{
  "vocab_size": 5436,
  "positions": "learned",
  "qk_norm": false,
  "attn_scale": 0.125,
  "init_std_o": 0.0,
  "lr_head": 0.00639
}
Each number is 50 + 12 x the weight over its row's rms, rounded and kept within 0 to 99. Layers, rows and columns count from 0. The size before them is the row's rms in percent of the matrix's.

# v: layer 3 attention value, 192x192, rms 0.167, rows 111-119, columns 0-191
# o: layer 3 attention output (transposed), 192x192, rms 0.54, rows 111-118, columns 0-191
v111 099:70 48 50 50 51 48 40 48 54 32 65 52 33 19 61 55 34 47 51 59 59 52 28 69 75 43 54 53 65 59 44 46 41 41 47 54 37 55 62 35 39 53 38 65 46 33 56 22 56 52 56 50 51 38 73 49 31 68 19 52 54 41 56 51 63 46 37 53 60 42 53 50 34 43 48 65 49 53 59 37 56 55 59 38 29 57 44 75 26 40 26 33 22 49 76 59 46 34 62 54 45 51 50 62 35 49 50 41 54 48 72 43 57 37 30 46 58 48 61 53 46 55 39 52 37 61 36 60 29 51 40 60 48 60 32 72 63 58 51 61 53 46 55 70 32 56 72 57 48 59 20 54 54 54 47 72 54 73 47 46 50 60 50 50 27 74 68 37 45 51 38 61 60 66 55 53 43 62 54 60 45 44 52 47 45 66 66 54 60 47 31 52
o111 076:21 62 54 63 50 63 36 44 53 62 43 37 56 79 50 40 58 67 61 33 37 35 68 51 56 61 52 61 43 38 60 56 53 58 61 67 59 43 52 54 51 40 66 31 50 66 42 62 44 56 34 59 56 62 39 59 71 30 79 61 39 80 41 44 48 62 63 33 47 43 51 49 57 60 49 44 53 39 45 42 47 55 51 53 68 31 56 31 55 71 62 60 57 45 57 44 49 68 31 44 45 46 43 35 65 57 50 50 61 51 21 61 33 62 58 52 49 41 53 52 75 53 63 61 57 39 56 54 62 57 54 46 60 21 70 30 65 56 41 43 44 57 28 38 58 61 22 47 55 55 52 34 62 43 55 40 31 38 50 58 51 46 44 40 68 39 41 57 47 46 53 53 38 32 37 58 62 41 23 40 26 57 28 35 51 35 56 53 51 34 58 43
v112 101:29 45 48 44 55 63 63 50 55 45 63 53 54 38 46 48 51 53 38 26 44 55 47 56 19 47 41 23 59 40 57 61 45 52 58 40 38 56 56 52 65 25 63 51 52 42 40 39 42 49 79 51 52 40 34 45 66 45 31 61 50 43 57 51 51 42 49 57 43 42 62 46 51 64 65 47 48 73 24 46 54 40 35 76 70 36 46 49 47 46 50 41 42 34 73 57 61 49 51 49 48 52 42 52 53 69 46 36 43 73 48 43 58 51 48 49 46 40 21 70 62 60 58 43 81 71 70 43 44 40 41 72 58 39 50 48 54 47 52 29 52 58 50 58 59 59 56 49 44 49 58 44 63 53 55 58 66 62 19 48 59 73 37 26 53 29 65 49 45 58 54 62 47 44 25 54 77 57 55 47 41 82 50 45 36 52 36 57 53 40 37 26
o112 077:64 60 39 54 54 42 44 37 48 57 44 20 41 57 50 63 45 48 58 61 62 61 68 38 77 44 44 61 37 66 58 27 61 50 58 56 61 38 64 33 39 74 43 48 45 51 53 40 62 47 24 51 51 67 52 54 37 36 60 56 53 58 52 35 52 52 27 55 44 58 37 53 61 40 31 57 32 35 61 51 66 48 60 30 09 65 52 63 72 51 44 66 46 50 29 32 54 43 48 57 48 46 41 50 45 46 69 65 64 45 46 52 46 62 56 63 55 51 71 27 49 31 54 38 42 52 33 51 50 63 62 25 52 63 46 49 42 67 63 67 53 45 30 38 53 39 58 51 60 61 56 61 48 41 50 48 31 38 69 53 31 21 74 69 49 54 31 57 45 49 35 43 53 47 70 39 36 54 60 47 62 34 60 47 60 47 70 41 50 57 52 50
v113 107:55 62 46 21 44 34 40 32 43 62 47 32 40 47 39 49 62 62 49 30 67 69 39 33 56 47 43 74 48 63 76 55 71 49 42 38 52 69 43 34 60 19 62 50 61 52 45 26 53 37 37 56 43 35 54 53 36 60 70 34 41 39 36 59 65 58 54 62 41 58 25 43 53 48 80 69 50 56 35 75 33 56 63 51 57 48 64 57 48 62 56 55 68 39 72 80 58 61 63 62 60 38 71 64 58 55 48 62 39 50 55 53 51 42 53 53 30 54 40 36 46 61 45 52 35 47 33 44 59 47 47 44 45 46 58 53 50 49 55 60 47 54 49 53 54 41 62 42 63 32 38 54 41 66 34 40 36 30 49 62 35 61 72 73 34 45 47 56 55 55 52 40 55 48 37 47 49 27 51 41 58 55 47 48 67 47 37 36 69 37 44 54
o113 087:48 52 64 52 63 53 51 70 38 27 48 56 58 61 50 32 39 37 69 69 54 25 32 60 65 45 60 47 50 44 36 41 37 46 43 58 48 41 39 56 47 58 28 45 41 49 57 66 36 48 50 22 45 59 56 42 70 60 43 72 56 43 50 32 50 37 64 45 61 49 54 68 39 56 18 54 60 49 64 43 75 33 23 46 53 54 37 50 67 48 53 47 45 50 24 37 32 55 55 49 42 64 35 26 46 65 29 50 58 49 51 52 62 43 52 49 53 64 54 71 56 38 46 76 63 60 75 51 43 50 53 54 44 66 54 57 45 39 68 43 52 49 59 40 57 56 38 47 33 59 50 34 63 37 59 59 74 57 55 47 66 46 15 42 59 68 28 53 52 41 61 63 49 42 65 52 55 59 49 45 56 42 56 43 27 61 32 64 41 75 51 40
v114 107:61 48 71 50 50 46 49 52 31 40 63 51 39 60 38 61 68 47 50 52 60 54 49 35 28 20 60 48 64 51 50 49 36 57 82 56 69 60 54 51 38 63 48 64 51 46 64 34 48 47 95 53 61 34 70 47 40 39 39 46 51 35 45 35 53 62 47 37 61 43 31 36 55 37 44 33 52 47 59 47 29 40 26 44 51 53 50 60 54 42 26 60 41 54 42 71 42 48 46 44 45 35 70 52 31 19 57 50 68 66 31 47 42 50 67 44 56 31 37 58 59 55 56 43 57 45 67 73 59 38 43 57 54 48 50 45 61 44 49 51 51 64 48 51 47 48 48 31 67 51 67 59 47 34 65 50 53 25 70 41 48 48 55 24 67 65 47 61 64 57 50 58 35 37 59 42 41 44 59 77 43 42 41 54 37 61 70 63 62 54 48 43
o114 101:41 49 15 62 52 45 48 70 80 60 33 53 59 45 51 48 44 53 47 65 46 57 47 64 65 72 45 43 34 47 41 63 52 46 22 38 36 61 38 32 43 47 52 49 56 44 42 70 60 57 16 37 40 65 40 45 74 70 57 54 63 66 60 70 46 35 49 43 32 59 83 56 56 72 52 59 40 40 45 57 52 50 70 52 39 48 46 49 51 55 75 42 62 44 56 43 60 52 71 57 46 50 40 38 51 59 72 45 38 31 60 56 54 29 48 60 48 67 47 62 50 45 48 44 35 52 33 50 43 57 42 51 45 58 73 46 48 37 63 50 48 36 51 51 55 46 47 60 44 49 36 64 55 58 38 49 44 69 31 62 39 62 50 61 39 27 46 39 43 15 48 42 58 57 53 36 57 64 45 37 38 48 62 45 62 44 36 25 41 50 48 72
v115 106:63 53 50 38 31 45 48 68 52 49 73 52 46 55 39 44 19 38 56 66 34 44 55 68 40 57 50 29 47 61 56 48 65 54 48 54 58 49 41 52 39 52 47 50 44 44 44 43 55 73 17 44 50 34 28 59 67 31 65 54 43 46 32 64 60 50 46 26 45 49 49 41 52 55 59 55 50 52 62 61 61 41 51 56 45 39 37 40 68 33 62 55 63 50 41 44 61 38 53 71 60 49 52 46 35 60 46 65 64 82 53 40 68 31 54 45 39 59 41 86 51 61 44 30 51 47 54 54 61 31 56 40 52 46 39 41 52 75 30 62 49 51 47 61 54 61 52 60 43 42 80 23 48 57 31 56 42 40 56 58 81 71 41 47 26 54 36 39 44 54 59 60 69 36 63 56 42 49 60 53 49 31 54 66 41 54 44 30 59 61 46 49
o115 084:40 38 58 63 63 52 55 30 44 63 40 59 40 45 67 57 79 52 57 37 60 65 37 39 62 45 31 64 45 57 54 43 37 44 54 51 49 51 61 65 64 31 48 51 38 50 47 67 54 30 72 49 49 58 60 36 45 60 24 52 54 43 62 15 49 62 43 55 51 47 38 66 33 42 37 50 52 66 41 56 23 60 65 46 71 64 52 55 41 61 41 37 43 59 49 53 37 75 38 36 63 55 57 61 62 40 48 34 29 31 48 66 40 69 62 56 44 44 52 32 44 44 47 73 33 41 50 27 64 45 53 52 48 58 63 64 53 23 65 44 73 53 69 41 40 29 45 28 59 51 34 72 56 43 53 49 62 56 43 43 41 21 43 64 72 53 54 61 55 41 53 54 33 51 45 35 48 52 39 61 48 63 49 35 58 41 53 73 51 59 58 52
v116 105:47 68 56 57 37 44 64 32 55 56 47 63 53 63 53 48 66 42 36 65 38 45 37 60 49 45 72 63 68 35 70 62 61 58 46 58 33 61 38 78 44 34 58 48 67 32 54 46 33 46 32 51 43 55 34 47 61 56 28 50 52 55 46 35 50 54 36 68 24 41 51 34 50 62 49 56 47 46 34 33 53 36 54 35 40 39 55 48 60 41 45 58 42 38 64 46 87 33 33 38 43 46 51 67 60 40 46 54 45 42 37 53 39 70 56 50 55 52 45 53 72 45 76 54 83 54 53 53 56 56 47 34 49 29 60 43 77 65 67 75 45 26 45 39 43 60 36 47 57 50 42 45 57 44 61 54 36 46 50 65 47 50 36 60 50 45 65 48 60 47 53 68 49 49 44 53 41 43 44 53 72 14 76 45 49 42 36 55 55 65 38 43
o116 078:49 53 48 46 68 57 38 63 61 36 64 58 55 40 43 37 43 51 73 43 50 55 48 47 57 46 13 37 26 66 31 44 36 43 55 35 64 32 72 36 36 46 60 52 32 63 20 63 65 62 58 36 54 51 73 63 57 30 60 39 41 27 45 62 53 47 58 29 75 46 52 70 44 30 38 69 63 45 60 61 55 75 61 54 51 58 47 45 46 42 57 54 46 51 43 65 23 58 64 63 48 42 46 61 45 69 46 45 47 48 43 44 57 38 43 58 58 48 52 57 39 58 43 50 17 38 54 48 38 46 43 60 49 69 43 48 32 37 25 38 48 54 45 57 71 44 44 52 54 56 38 63 47 50 52 61 71 53 69 45 45 49 65 34 57 62 37 52 43 65 50 35 58 39 45 44 58 73 51 58 33 78 44 44 49 48 60 50 38 49 64 70
v117 091:61 49 84 59 68 80 38 54 51 53 47 56 77 32 52 56 55 50 47 44 40 46 53 44 41 34 63 60 24 52 48 61 68 65 36 63 72 64 38 67 59 71 35 55 47 36 44 56 33 52 61 45 49 26 40 40 43 40 71 43 41 53 41 49 49 52 35 30 56 58 65 29 74 50 43 30 37 49 34 72 36 28 48 44 44 51 32 42 62 51 55 39 51 58 50 44 50 70 54 58 30 58 69 44 68 31 52 35 50 32 68 49 60 63 62 53 54 45 52 56 60 32 62 39 47 47 43 38 51 42 64 50 51 68 62 13 50 63 37 24 31 53 47 50 49 39 56 45 44 47 51 62 68 58 45 55 35 48 49 56 44 59 65 68 50 51 43 52 44 58 55 65 60 50 58 53 49 50 42 41 76 53 62 44 60 48 60 33 43 43 59 30
o117 076:33 54 29 51 47 41 68 59 49 42 44 41 19 69 42 52 42 50 33 58 44 51 43 63 49 73 42 25 72 58 52 30 49 51 38 40 26 44 66 30 40 50 61 31 44 50 66 46 56 56 58 50 38 65 66 37 62 68 40 51 68 44 50 57 58 48 55 57 25 39 40 72 39 42 69 72 51 56 60 54 54 59 65 63 54 65 52 62 51 57 32 60 67 42 50 61 48 48 55 35 60 48 28 54 35 46 34 66 50 68 46 59 51 48 41 46 24 47 49 61 33 66 27 53 56 55 48 54 54 49 27 41 58 50 33 79 44 30 72 75 62 45 61 48 52 40 55 55 58 45 58 52 23 36 59 49 72 48 61 43 53 46 31 24 56 55 66 54 66 39 45 46 46 46 40 42 46 48 53 56 31 56 45 51 62 55 37 54 45 51 52 74
v118 102:54 48 30 45 50 61 31 49 56 45 41 67 38 46 50 54 32 45 42 39 69 24 68 48 53 38 53 61 43 52 48 47 45 51 51 40 46 66 38 43 68 47 49 46 74 38 45 74 39 65 44 68 39 52 66 62 74 40 47 35 46 55 37 43 55 54 55 59 33 47 45 76 47 54 49 62 52 59 51 64 52 49 67 62 42 57 39 38 59 36 44 51 47 47 72 64 47 17 45 39 51 60 44 37 51 51 43 50 66 60 55 62 54 59 45 73 61 39 44 34 44 51 67 42 43 35 38 58 40 07 58 52 36 66 51 42 41 67 30 57 55 51 48 75 50 70 47 73 52 57 34 51 61 46 47 54 60 53 63 43 53 35 59 47 64 51 71 67 49 40 47 52 41 22 29 44 37 50 37 66 42 57 43 70 45 54 40 45 85 49 61 29
o118 083:57 44 53 65 42 61 62 47 61 55 62 41 65 49 54 57 66 65 62 59 36 64 49 49 36 55 51 42 42 53 52 54 48 48 59 41 49 43 69 51 34 49 58 66 38 57 49 46 65 36 65 41 60 51 31 21 23 52 38 60 42 53 61 78 62 42 46 44 57 56 58 31 63 54 48 37 44 34 42 38 59 60 36 36 50 49 66 52 47 46 51 59 51 54 37 10 77 57 40 63 34 36 55 70 40 54 62 46 53 36 48 22 46 52 62 21 56 50 59 68 56 46 47 52 60 72 64 44 59 94 49 56 63 24 37 35 41 43 59 49 38 64 52 33 59 41 55 45 50 39 52 47 27 55 52 48 27 34 37 55 42 53 50 50 42 46 28 33 47 50 51 63 62 68 51 71 61 46 49 46 42 64 56 40 47 51 73 51 31 51 49 57
v119 100:66 37 58 67 49 46 56 50 59 34 59 61 46 20 46 42 47 58 37 52 51 59 35 52 54 51 46 62 60 66 43 51 44 47 66 45 74 54 50 42 27 24 58 53 59 46 56 72 49 71 49 44 31 56 65 59 75 20 50 29 55 44 59 48 55 49 75 51 58 50 77 56 38 54 42 56 57 57 40 48 45 45 20 72 47 71 76 39 42 61 56 39 51 54 56 42 44 63 29 58 45 34 40 48 59 36 50 47 39 51 45 67 35 41 47 67 65 38 46 39 68 58 43 48 48 52 43 28 55 73 49 46 68 40 37 42 55 41 69 65 60 50 52 48 58 33 77 42 62 51 68 43 33 36 50 49 29 50 61 64 50 54 56 40 65 52 48 53 60 48 39 55 60 37 71 40 77 40 54 58 31 43 55 39 44 46 25 39 51 39 58 38